From a checkpoint of a small transformer trained on Wikipedia.
Architecture: RMSNorm before and after each block, no biases in attention or MLP.
Training: a variant of Muon for these matrices, 90M tokens, 10999 steps.
Each number is 200 + 30 x the weight over its row's rms, rounded and kept within 0 to 999. Layers, rows and columns count from 0. The size before them is the row's rms in percent of the matrix's.

# layer 2 MLP up, 256x64, rms 0.216, rows 214-255, columns 0-63
109,214,191,231,214,208,260,216,204,170,273,195,194,172,191,184,189,196,232,225,245,216,238,221,227,184,249,235,217,233,213,226,199,124,181,164,203,222,193,192,211,249,233,133,198,200,215,204,127,177,211,235,175,192,172,204,205,243,186,148,173,205,226,180,216
126,176,207,182,238,210,209,253,240,221,231,241,230,194,215,193,180,242,198,198,173,143,215,248,224,219,186,201,193,204,186,185,174,203,202,264,195,168,204,204,199,237,151,222,206,196,210,186,178,166,296,248,204,192,220,233,165,150,203,178,241,223,201,141,234
060,202,229,212,237,189,157,181,211,181,210,152,200,177,215,226,163,190,221,168,215,226,225,189,228,204,217,252,212,230,149,223,166,159,198,228,118,199,216,210,191,246,193,166,232,222,223,214,147,245,212,217,163,214,167,206,228,256,171,211,165,181,271,210,219
107,206,164,199,267,152,253,205,190,229,213,219,270,181,191,198,138,190,178,156,183,196,187,196,207,166,179,182,183,191,222,197,215,233,225,179,196,209,193,229,199,217,175,212,254,180,195,247,129,267,196,154,211,185,154,231,196,206,222,183,180,146,188,223,191
106,228,175,223,199,179,185,159,196,153,228,215,148,216,200,182,189,196,214,204,217,220,252,194,216,174,204,167,196,264,145,243,207,175,199,215,177,202,236,167,152,147,149,182,199,228,199,234,240,225,166,243,246,167,152,204,238,144,220,221,209,235,174,189,205
094,173,181,211,166,245,192,207,208,234,188,242,209,196,186,251,202,222,238,178,210,215,256,270,194,179,183,242,191,169,230,204,182,156,214,137,184,205,161,206,203,220,133,207,224,201,219,173,119,223,193,180,231,164,177,160,146,189,193,167,204,213,221,215,200
104,208,204,172,214,164,200,168,185,279,189,190,208,216,154,211,201,239,214,224,195,179,238,161,241,200,224,155,179,209,171,191,194,171,176,194,204,197,192,186,220,122,188,179,135,184,175,193,242,124,226,205,209,171,193,199,182,152,255,232,174,198,164,223,231
090,183,217,211,202,174,206,255,191,161,213,187,192,198,179,226,124,263,231,169,195,229,202,200,218,214,214,239,207,219,151,234,173,223,147,211,153,217,180,228,170,200,222,170,222,162,202,234,137,215,238,218,208,206,213,222,250,250,203,198,235,237,246,178,164
079,177,197,202,248,174,208,191,158,178,188,210,198,235,214,200,207,142,172,119,195,161,222,184,185,222,178,173,235,242,243,183,227,209,196,216,161,180,146,189,186,218,201,197,170,270,166,170,193,192,196,200,215,176,183,192,194,259,228,218,153,180,177,153,135
104,164,230,153,207,177,166,208,182,180,159,209,176,203,262,226,239,226,192,212,156,220,186,185,184,188,237,213,209,193,156,233,150,204,204,229,200,223,197,204,130,250,257,176,181,204,231,182,230,203,132,196,239,210,188,180,174,183,211,267,215,245,167,187,200
032,176,245,188,229,213,179,215,207,260,174,233,172,193,210,227,153,254,215,196,153,197,183,192,139,227,249,237,170,219,173,175,172,207,203,194,194,189,217,171,183,211,203,184,119,204,184,215,222,173,198,226,232,133,179,238,196,169,167,212,232,260,181,209,228
169,204,161,172,179,189,257,243,155,247,162,212,204,174,178,178,128,222,182,176,169,126,167,234,149,197,221,201,172,176,203,200,231,215,150,210,206,168,185,202,137,163,240,237,178,198,179,189,207,225,184,180,170,239,206,199,195,229,205,207,175,179,208,163,174
090,183,184,141,207,215,176,160,179,177,161,208,200,222,178,164,175,199,152,146,232,230,239,155,230,221,189,211,184,166,203,182,205,229,215,142,211,195,172,156,238,176,224,199,163,217,168,171,173,246,162,216,178,223,211,191,224,210,198,112,175,225,248,206,214
085,191,204,217,272,184,204,206,216,203,285,221,180,181,281,214,197,188,173,172,261,191,181,203,203,162,160,272,245,227,205,207,204,191,165,205,184,188,246,215,183,223,191,194,212,208,162,236,181,225,204,192,210,145,181,220,253,180,206,180,189,170,185,242,200
129,173,158,168,177,187,261,181,199,223,239,247,219,174,232,172,146,153,202,201,205,212,203,198,163,210,205,201,239,192,245,259,259,235,219,232,213,222,192,236,203,179,189,203,134,169,177,183,185,214,240,152,132,212,231,207,195,202,217,165,187,162,192,210,195
098,167,133,171,196,206,210,207,162,224,181,209,201,158,185,202,264,214,180,226,232,195,216,229,186,168,181,176,228,213,154,205,203,195,171,194,221,157,199,200,184,133,255,248,189,190,196,202,194,225,236,201,179,258,244,234,208,227,175,141,168,202,225,181,132
058,211,216,170,169,228,218,203,168,222,230,191,204,233,213,195,211,185,188,236,197,179,233,226,176,213,195,273,191,183,225,183,232,223,212,137,180,188,173,251,247,204,183,185,185,177,175,164,171,180,262,137,209,253,241,267,150,202,223,181,205,207,187,200,250
122,173,145,219,216,186,215,194,226,194,260,240,242,223,241,247,199,176,236,198,201,164,198,133,163,207,195,242,163,202,177,213,163,186,191,209,228,189,145,206,181,187,155,187,199,146,251,210,243,210,204,171,214,182,201,233,258,233,153,220,169,214,224,201,181
161,212,207,210,263,182,199,218,157,205,214,188,214,188,149,215,195,180,242,211,234,195,191,185,206,211,120,156,204,159,173,219,209,137,230,249,198,171,126,254,155,227,221,209,211,209,254,218,210,169,176,170,168,234,159,223,196,201,202,160,196,211,201,214,206
118,203,215,225,226,248,166,219,231,214,174,212,197,173,208,179,194,158,188,144,196,157,271,243,228,161,224,177,168,174,205,196,180,196,156,199,175,171,171,202,211,205,218,141,222,133,262,187,173,181,181,192,204,217,193,212,134,243,216,200,246,195,199,221,160
119,204,238,224,187,231,203,174,232,184,168,195,272,240,186,268,183,195,156,195,186,231,237,228,196,180,199,236,123,204,155,237,239,171,177,174,241,204,196,187,196,206,207,186,220,201,226,220,259,207,202,225,201,254,188,163,190,195,215,185,200,266,179,156,212
134,197,218,202,229,234,192,184,239,189,222,164,211,205,185,232,229,198,226,193,180,265,206,187,210,254,202,192,159,212,161,257,193,217,183,234,251,141,189,252,150,168,207,199,177,161,239,196,219,153,233,225,176,233,179,210,168,186,197,178,252,236,165,148,201
101,208,187,168,212,185,257,205,148,165,210,236,231,286,175,201,171,189,179,246,204,184,142,223,255,200,246,199,196,147,137,198,207,166,173,211,187,215,211,231,184,203,169,171,190,156,208,224,219,163,176,249,206,232,178,259,193,214,208,213,202,214,203,195,192
104,253,214,192,217,196,185,183,206,244,148,238,221,176,215,177,161,198,167,244,214,206,175,238,187,188,175,218,191,195,213,139,174,208,134,243,219,230,202,162,199,232,228,193,191,183,178,157,215,213,167,137,214,227,222,121,177,237,244,204,168,170,189,186,220
122,227,219,203,181,144,167,182,150,184,195,146,187,254,189,178,180,189,180,265,213,214,171,168,196,202,189,269,188,233,177,240,192,186,173,206,180,198,199,205,182,229,205,175,208,213,212,156,145,249,237,191,178,218,191,212,262,254,195,225,177,172,260,185,225
152,220,253,162,215,221,177,210,267,198,201,230,180,242,194,258,250,218,245,240,205,237,202,246,245,206,221,210,222,228,196,236,167,218,164,183,194,156,199,247,179,248,172,186,209,199,205,217,194,133,222,239,186,178,190,229,208,205,191,185,198,252,175,215,154
064,245,221,275,203,189,242,166,198,209,186,199,224,267,144,217,146,219,216,235,187,226,214,165,191,258,181,251,249,216,202,189,223,173,232,212,211,223,190,148,203,246,193,213,194,228,173,227,199,225,255,235,193,221,217,164,180,225,192,160,191,194,195,181,227
083,199,205,198,207,187,185,220,208,227,233,216,230,189,183,127,198,166,220,135,187,162,164,237,174,201,157,226,193,240,233,191,269,212,173,252,216,203,192,187,244,173,213,187,205,190,239,201,174,237,207,129,211,232,174,161,164,207,152,247,214,179,214,202,167
102,193,217,201,208,189,153,183,206,181,234,219,207,216,232,213,235,248,189,194,216,170,169,194,224,204,174,189,244,210,206,200,220,256,168,206,227,190,249,193,120,174,217,263,199,248,197,203,251,205,247,202,242,208,225,263,220,155,174,259,209,192,150,194,202
158,212,194,197,218,192,180,209,166,189,213,113,152,245,199,250,199,191,247,228,227,189,180,194,127,204,154,237,188,209,144,203,180,192,193,172,168,209,210,187,177,219,206,161,197,250,161,189,257,168,207,213,237,194,258,215,214,252,234,216,181,217,212,195,207
149,263,193,130,206,192,183,188,153,233,169,162,203,174,180,189,158,202,149,218,239,176,170,192,192,220,198,196,199,169,166,157,181,221,163,175,126,222,200,171,221,219,161,218,177,242,184,166,202,170,166,206,191,188,231,214,185,243,189,227,169,229,227,170,142
120,181,202,199,187,151,189,215,136,182,245,144,196,234,153,139,197,220,207,235,223,203,162,171,181,162,220,207,189,199,183,186,160,161,199,220,164,174,175,201,157,215,201,183,235,216,208,159,171,150,197,223,200,263,155,201,201,234,213,231,165,189,195,269,180
076,234,220,191,230,199,216,218,158,169,155,197,174,185,123,170,211,203,265,224,149,166,194,207,190,206,204,160,179,210,209,223,221,223,168,147,209,190,200,193,203,178,220,254,243,151,198,216,211,130,202,212,205,170,253,179,255,192,236,187,229,224,168,199,173
116,227,181,182,212,147,159,202,160,240,213,218,187,206,236,166,138,225,207,171,214,199,165,156,208,192,197,206,230,219,246,154,277,200,197,193,241,212,171,188,254,194,202,203,180,240,198,247,184,228,166,171,189,247,173,188,175,188,211,249,239,173,236,160,188
079,250,196,206,192,157,165,229,194,162,240,205,212,203,139,258,189,190,179,156,161,175,160,188,236,186,155,200,167,173,211,185,232,262,250,153,180,219,190,209,208,223,154,217,206,192,167,227,191,218,211,201,214,176,195,193,151,206,209,278,238,206,196,218,237
125,215,190,191,179,237,160,186,195,254,204,208,194,197,175,231,191,143,143,250,269,189,180,186,191,194,219,230,269,181,186,221,187,189,264,204,151,198,231,210,213,210,221,172,235,200,217,186,227,212,159,217,164,228,220,155,221,243,187,204,178,216,252,182,251
093,228,182,176,193,189,190,210,195,209,194,184,181,169,183,188,247,218,229,246,261,218,202,219,218,215,226,184,172,176,161,199,172,125,202,190,186,181,213,126,175,224,231,129,208,256,217,212,148,146,181,193,209,182,174,205,133,238,186,198,218,197,190,226,238
078,170,175,182,178,207,214,223,239,214,204,197,252,211,201,203,239,239,217,181,131,243,207,210,229,166,174,164,172,106,204,173,181,218,252,221,155,212,166,200,208,175,177,212,171,186,216,218,170,260,189,183,180,146,211,186,161,186,231,160,216,170,190,223,184
106,196,187,225,223,204,169,160,224,137,238,151,196,177,208,184,219,213,197,191,221,208,251,210,237,239,246,138,155,273,205,193,208,199,155,204,233,192,199,185,232,240,181,214,204,192,178,271,228,218,146,224,189,215,171,171,212,241,216,219,233,195,190,157,203
106,209,219,211,190,192,160,167,186,145,186,152,203,214,220,225,203,207,211,234,229,278,189,198,178,206,175,194,194,205,184,264,219,144,152,247,200,235,197,140,201,225,205,168,253,220,233,251,190,215,156,204,199,172,148,213,183,200,204,186,198,229,200,175,138
089,234,261,220,246,198,229,174,220,164,234,186,171,227,255,238,210,159,188,217,202,183,148,196,235,156,164,148,170,198,176,248,203,253,173,217,189,193,210,221,187,229,209,241,194,191,208,185,223,167,233,202,237,207,210,253,235,228,160,163,186,215,153,184,169
108,226,214,197,242,235,222,230,241,215,215,234,232,187,232,200,219,206,220,193,148,179,213,181,208,268,173,187,145,139,167,147,224,224,123,176,157,193,212,211,163,227,184,201,170,208,187,204,158,153,221,243,190,212,221,221,188,209,148,215,184,218,207,164,215